From a checkpoint of a small transformer trained on Wikipedia.
Architecture: no biases in attention or MLP, untied embeddings.
Each number is 128 + 24 x the weight over the matrix's rms, rounded and kept within 0 to 255. Layers, rows and columns count from 0. Numbers have three digits each.

# layer 9 attention key, 512x512, rms 0.0441, rows 342-383, columns 256-319
151125154132152153138137120153134125089117139095139068146127138094131114104127131061164108123185184095139102116141087114120122136114100110163118116094134136133113105144155134111116111139136118
122110099128159129105116112092124107111125099156154114123136145086142128117123120146131138113129091132120151149119124080107140176113138133160137113124131158119135156096116134114118120101126123
149140130118148130116132080134113129142126142106161104134141126130124120097137148113123107115131131103114145122164104123144140114095148060172097153153158134086099129130127111119127096136131123
132127152103122102118121146124131125110135081123130110128128083101095138122112131160146117131088096104116139121163135169105126127088127126123116144100129145108168133146159094115093080125114123
077117128124096092121139127154160178135137146145104129109109117165157138148145093135128152107144147111114139127110177129137164092160140135108153091143111113135136103138140111107088115162140109
149152132159085159160126148130137140105142181131128166121093136145152150136124088168117111122088128147129131146086076127148124165121147140121107137128142157123207182101103101108133143112155083
106116126104183123151092123142088153152091138144140088146150116106152120110158120158132106151127144106171109143116167122118124100119122124124141139114121130167155111122133133129131123125128137
111108127119096093131179143116128138140112156136132125119145125145133166117113094173080124156142069193153128192114122156108118138130105151091121073148105083149113184134111148095117143144138092
150126101133139163154127137155111143136100074115136128098145157113110100149140113115162114107137112096137126124175083136111146078157120034126133077157107130132148115159143106091133112171159156
143142102101177170107110116103106143119119119141178089115106142159176124068136136130160149123111104122123136143146147142112122159078107134144105165140084132142135146133144111135080116096105163
165117113114135140129120122113088187181103065142115113108114149082114177118155128129137103104145130146103119136105139142118125143129123118128090112107149113104131146122093142153122112097147120
081129103128120150098125108113131171098130082129102090161117146162112160111152107103155113140161199129180109132077116113117135144074137139092168127152080144123122104142197116191136153129126122
172101168162125113125119105138149115165162141117163131151130110125125094122127121094130104133158151137157077159130113122167110071130106103136112120096144164118177109119161121130101126126122154
121093139133063087140180141150163083118107117135140160137115100119156090129090132125071145111123111128112120105160142126140148161163124172112136145109164111120118170102135150130144128098126138
109134099106134179155119158124118133135175088124137126140135119112139171163129100138155112130144160131139084119130166134147126124137129121111121115127129117133129131085110150116106122139109141
127115122138124113141151122162134146155117148085109132107146142150124136139124122105101122117142187118142135156111147148128175146164069091130127104138154184149100147159125145131105124112137108
153095181164100103140125137168129082111127127117176145108140130096134144176109162123119101130118113111127117126112122123125130106138158129102143151117176154128094192114110104107141139082142168
131170137166152106149159152090108119119148097112147113134118123120125113169129157144136110123121111117120169108115136147085104137150106153108169088137155184161088135106139117133186095118139152
124151080085168164100150141119120160147123154129097148130119142131120130155157129127199122126125146161146131130108119126126114103122106132080106135098109117080158124157140137153108169100120150
092114143136076093113181131124170097172167126166074212130146135130119140177101093141001128133072085172125176129108128129144084146132116200117146136143121132165120104131128120129118119094112120
155093125112152164116111138129102087147128128158118121130098142166125083092181131137111127118127110151156106141111092164117119123087118074099094149150138098107173089102130125156112119115142164
122166150143093128190138147111159105131127158156158133171115149169112150147139100173155144127154145170131151113134141165167115136136154190125184158158150162130135139158128093140123170108084131
123141130138193162109120112146114126133132112103094119128152126136146133108125130133121127130093152122151107158134125136114130118104161091117154108126119091139121090133133136158136110134126133
113119138117124089113145093113143094116114085130137130127122167129102112116089137189079152143095143112131186104130131140125106118118121142127125111124114146162089131099098138121112111102125152
112155126137109172086138066135147123107121137111114101111112136145167162141158160151114123074059132163106131145058091132148155124139143122130105175136131113134124155166127118176137144117126170
124132122127145131184131150108154122090083138114085128120107144107140168150117139128132115127120135125108119130068138171140102158161081141057125107121130161153143181098133218135184171138155117
139165150136128148138153134125122083091132147086130219096145124146117151096119134166119109078163120089096138130154091103162158129150165148183108084144084170111136131098134111135109117123150137
140159100089139115111192094124202120114144139116136114141152145114148076127147117120153123143130144121149066107118146146148096128126141159094107130118161117136126117139140131136110146111097138
124120107141107129126098149149138099139107098081124129159157117121159077150105122131158113120099126126152089141147145105138152116142193167156127170098109109113110083094168134101141156140112133
091130139084124134166115094132095057157118131147162107099060141140127137130100079135056171149134064137165088094114075101169117108127109112119109124171174127097105120106132143111116131131140104
161128164123119143171112136124120137123106169093134094140093155145113084087121158136155121131138100149126117099112171162152096178120106107131170174109171175138118142152128132133102133149146103
166121116103116082136151138113122101124145119110107160107114134142130134148134089141126152135175089133120121117100111119165128094108125136111112129129067177090125150170094122133100112149143093
111110134170128122137117176109121129130139150167147146129117097124120115107078122160203150167150067088137167135158134191145125143120142114120132133146148104149115120142140177101139167109098099
123128155106107135112136108136113156145126104077109078150151145136141136109173119091121118121137111139126158131140128104102163100152109074110130135134109120113149131098112150114131141112146134
121150142123130149133113127081122080095098109167172070109177163160086102095119165098079172119155135074129131130135106113120106174123123133206135117120128094162146126082146116093154138128125112
133129139115158149124097128117124139133119131175122135122128116118139144143157096131118153165140137125139113127134058111159110115103165146124131126106137090073165142105125133131126107115074139
125128160099100114167131117160176101134150134184153097113047123142145086134105096116177128119079109110116150101126144166160104117143148123132153174133141088089161063185089112132087131125141115
111101147142146171127118167120187147147117147113135139155101088142083169161131134161133122135138107184171105162077095145122128139162112162130121129079061126090136124112090119083102135117131091
127116175130138183122166126136164142159097123120130148088121129116142137125113122110113140099121115051110162138152123158137100119184126114176102135151142108092067170166105138133114125118156134
096123123097132098152168083119112168153179131086137114137118146126100175120144095091122139145107170134121176138153164156123106126129120130161101090147140120176111111108140131138133122145086090
100203117151127088140095176122121143111174139155115161129108146115084104156101112164169141147055109175134163145135146130131110112101163121117125145143116108123128131129133155098087132138091108
155126103135111108112159081134161181156154160114151165157137104092151132097156131097149127183144129160093126154151140145159148136121122098154138108102170100123197108119148123097161110140153108
# layer 9 attention query, 512x512, rms 0.0442, rows 343-383, columns 256-319
125172150104128119143117149118145134115163125121139135076104107141146098126143122104140134157160131128117122125086141151127141174074133127126135122112125095116135131167135150074110146119146122
099130163116120139129153151049145119124093126132151136165109125116158104144177129109142198148123098129160092144120164124171108121132123172206152144102110130128166151142090114134161101114135164
138140138145132122147124104172157112106109140153135135079113148121157109141095146119113128130095135131136142127085112128112129126166119101137143112108127101091109144174142155121101117087116157
177153153129116153134131098121120135144125142131149119115179140147127146173122118148124112118124143130151138112089122136073108164166129072141110097110091127139143147144117117070077123095163128
121130104148130141149193151148116101161113100163137153141122174135107108150141138141125161110166095110070108122099131135120127121130117156110194143131164121138088109130133103122143135111107130
154119148113149135150117150106120112086144169089191127140118175141155111130137169130162136105127134139162135099121128135105127122146144084183141093097133089098115113140099141117166099072141132
114128080166087101145146125173139135113194106140133150101093092163124115153148086117119112115093140139116180145070129152153133152116120140092121109150121114120132121159141117133127108121127128
144122136124131126140079123102088142097150127132133138100151149108121152117103158101139140075104135154153156091129132085126106128139142135114127165120075136146095138119099129119145117134121098
101153142134148108129131149093153181153117092098146119148097070146140124141125152151139126111162094145111173120117138127164125128113128124157144170115103143162141155119131118126114162126121111
108141130114149117181117144107121096090162142107121101103128118109056129116106107139168139100101138107114127134152077083113157136121133088109143156120113145136106140109161126146125131138122184
099110175140136112121066107068126119109125134109171122127078095156176089117139165121130143107118114139170126130120153136147144119141115124124156126095115163144177106122114105106137104067111128
102168131175133092121117136069110090121128124138189134185142103128156132097110198115112117159130086090121126140156124148153081128117118165194139155125155122092135168088111147070140152068109161
166141135111062157098151120145132102099071123109132118126130070098058146163111098123093154119162114133111100105125161141125092134113134145122181106148112130139142137158090116108124143150144152
147130114115148141140123129108124141147129089141045141133191148126114111102143092141111099153164161097135108110122109078086173121133139143165128060104076143136155140121087143098145135138119138
116190138086115135103109166144177121146139138114104093131149139105116118109107166115114140141124120093109096140120148142135195128111140156093115115155146150151140076140119120133134127124111146
169130127108111108140108181133170095084123177159184094095146147108170106151155117090075134132112132097167099118153155109166138121124099130092156112089112158081145196095094100098107161079162142
108127112098116103119138122143177136101111136144119111142161107156146118139126125163115150129122150111100133143106170122135145121124114138130170119157139132157139130144133119107110166135159121
150156149090230123165109148090116138153128130066151083138129173124173117104071135140169123163127097156145153135163121106129107122135153065170137110115161135104142157128119123112122124112128124
108139121105115132108148094110137107147133122117142164110161116124128138116178138133111137125098145141131114146103187130109143113127135148131149148125141121144110130112153098127145117165127157
125101138146126152096122132133116115131137114144101126118114176152116131098124102122138142122167155169097096116132136161094122135118094121093069130108111071137129133155089129171125154185142122
139126079176075132155119046158116112111139112163169122106143136045137095126144115119153142151120155135151113119156123135155119110124117134145153093134155117124107146109099108139104202104180148
161099130123136158136167184106121176145125115116127145157140141084143116113131164093186166107153142141140083087169155106106133176119145126102167193123104142179095117126129144134196112144123139
108064115103132135164110145075115088170115150159174082131126144083120093140150169129145147137151150130105160122128140130132127157055102116123186150122127085155121128110135112108143153129149123
121119158077137114110095129168196104134107109102106134048103135151144102120108114128114130141107095125091157135118113136136105173209130114104110154130123108088102115136141168161120171178145085
087176080099133144139143123160159136107150145135103110094120148115142151134144146145136117119130142087102150114076154102117111142151146106121142169150130148126179092129175166149103143176159151
103131141126152134110142117086159152180149105111112140118089083130116072138141101153158117154096127096109072095113158141126168090142133180125139098087120150142127128109109124069121133131140156
178156136128151149136150166184137109107139135132167119101131155098081156153120129111145140135100148068138141135138094139071124172082111130161139132105129186115185159165128140167145134132123166
137126172129150175144120133128122140112115169082169167118119100135138148131117140130129113129164075106113152078154148135108137078155111141170137112141099160137134102154102116110133154099063128
186134158091145107120120121132103119106130149118126127091141172154143132128151122094126137168205091159072104121135095103124112132084124134105066112145112112142114164119153120134109132108121133
102173141110156100120140122109129087125126132139102088089136146131157112099152142146123130124103131119084152148100134151090147139106153165136132123118123105106131096122127142132092106131137149
099153131156146153143133159134167126132167108154143156140063142092120094162101140145137085140156115179138152156135104135092146082115104150129094096144102129092101143134178092100119088090096126
133080116131148111134152138145110137135130173145165125171140139118132125168136105084080110096132173124126153115157116135142127110139160092073060086106146110093097071123146094124130110125092156
103128125118110093115109113123071164125084116140107143147123170150149129092097146108123113136127118116130148127114142182120145118101124149156134129134154114148138152129144179097148131157074138
135095112123099115182127144069108141182154125157109123182149106094135127137147100139107189107150104144113122123140158136172114160100138166081152125151158116135130155120155138138170102162135133
068167157120154067132169137126111161136160157084099169208138150144145131124135062139103122131107099160124141156122110167148108122148139151096125148098137124137078132167159161135089157070128126
139081146129093102113138123099139104096121128125116146146077132138079135104115102121124122144116131162122106131129115183112123156126083135150172108132148124101130173123165103112128131112134168
100110148116124125126114137134148119141143133119131133131134175164165113133065073166115099117114104123196138141092122105135124134175118158147080129110156092123126118118136174129136113134188073
115072106116100125124113125115122121122101135110139113145135151182132104108170126121085123118109109117152115138094155120134112091126124087112097148115103095152148085097149150130124150129155102
142103139140115119163138114052110208138142092158135120149180092114107149098179134138137080123132136118123146138142131113127161148140104126140153144107125104165097117159143145128173148151146143
117132111178149125118143111131098124098128166141153134068138135102130120137131144111127113115093149142120114150135094087111163124146125102142167095096154095101161154149144110149153151116127152
132136155084152132113171079156149108098110105127118112143158139160094109106115092104130083124084095150118147151101093175137155110129103166155099120130132120126098159123155129125176148117104105
# layer 9 attention value, 512x512, rms 0.0592, rows 320-328, columns 256-319
124126085147138084162128126148088103151150158142110141148143068153136140111124118151129102163127127130109124111121107140084126116156137119149105103157113122137090137077100170079174138121119139
112169112115110134134151114117156076051114162116151106175179129094142106067108073144134131126125154114131127147166106115139138155143149113109097194163128122141133109125124047102143131118153106
159090158091116103131147099137120144093174151095152127149156142152184146147113135137131121132165119151128147086127148107150157107106157125114183166132124129143143121161113101117095128166132117
102112132123134131068167137106165091131085106124129093120111106159115176091150116133145060137098110163115114139163145107144143145130140149127163113099039099114152103117138131107127157147115134
113116153101148136108108137114139087147101129138137065149119127146118144147136146158117074137128171178136104091141124119127147158110151147107141128124129142105109125108105156112166104153128133
129144128163120141111065087097102099116192101096154172130143113128141171109109085148150128127094106089073116153106098126126141087128142150082103167145121133161140168064128123195112150139139132
114136107082098169112153148146105127138133137109130174137152105153129126070165154131128112110099106209090123169158119091159125089075175117130081147163092131156140124102128124155139114089126114
138100148173143144138116119158132143138140150107123148117127143143117084103135128097135099150132142131157154122085135201116077120144076146152141151120129076100108140146160185124101108138128131
115133132164112152120126172114092077105109124139105170101112108138099147179135110147117096160109128142154139154142137131106116077086141145159164135140159092077106116126098194094076116165143113
# layer 9 attention output (transposed), 512x512, rms 0.0594, rows 320-327, columns 256-319
118139083084157137151177138136157075155155108139164107110157130145149144111134158140141098107150135114096130127136088115130130140118122094135137104125108095150079134116133131141130078142119145
103146153186093117112127129117162113091120172142099147120146145124168098116120142102137100127072141104121151150128141114193117098137136138122131148134155167147103102107121089059130118104094128
079087131129082169144142145128131160129150124131153133118191121155126135137147135112053139169126125129160143113123115121148099152098142106113113126153113123149106145138100118127140095148110085
142115102112187143086164125113148105110099136136151156063140096152112149143122117112146160127148116119112152129146124155168109151123115103110169171112102127134157144113165123115117156085126144
150168132133132100082143120143150127159109107137148121144137098120159123146125074106113136103106132145139105140129125135155102138135108148120141076092152076119106181107152145120143135118156095
131114115157109134133106125096145108125126119113110117066121148107136152113144168150170182156128119151113134105139156183172155168103164132119157150164077147143112181119124130147104163160116173
104114144116127157154119152190128110164111123122169158089181090160116109162125146163152149115135141148091163098119140122143100151069132144204124154111139175132137120165139099121131121117135153
101114107117098120116149110146112131143144116126113146109117126140114107134138144122111167154117073120173111146093156129188116202111133163119134105129080091131184139178136097143159130185123149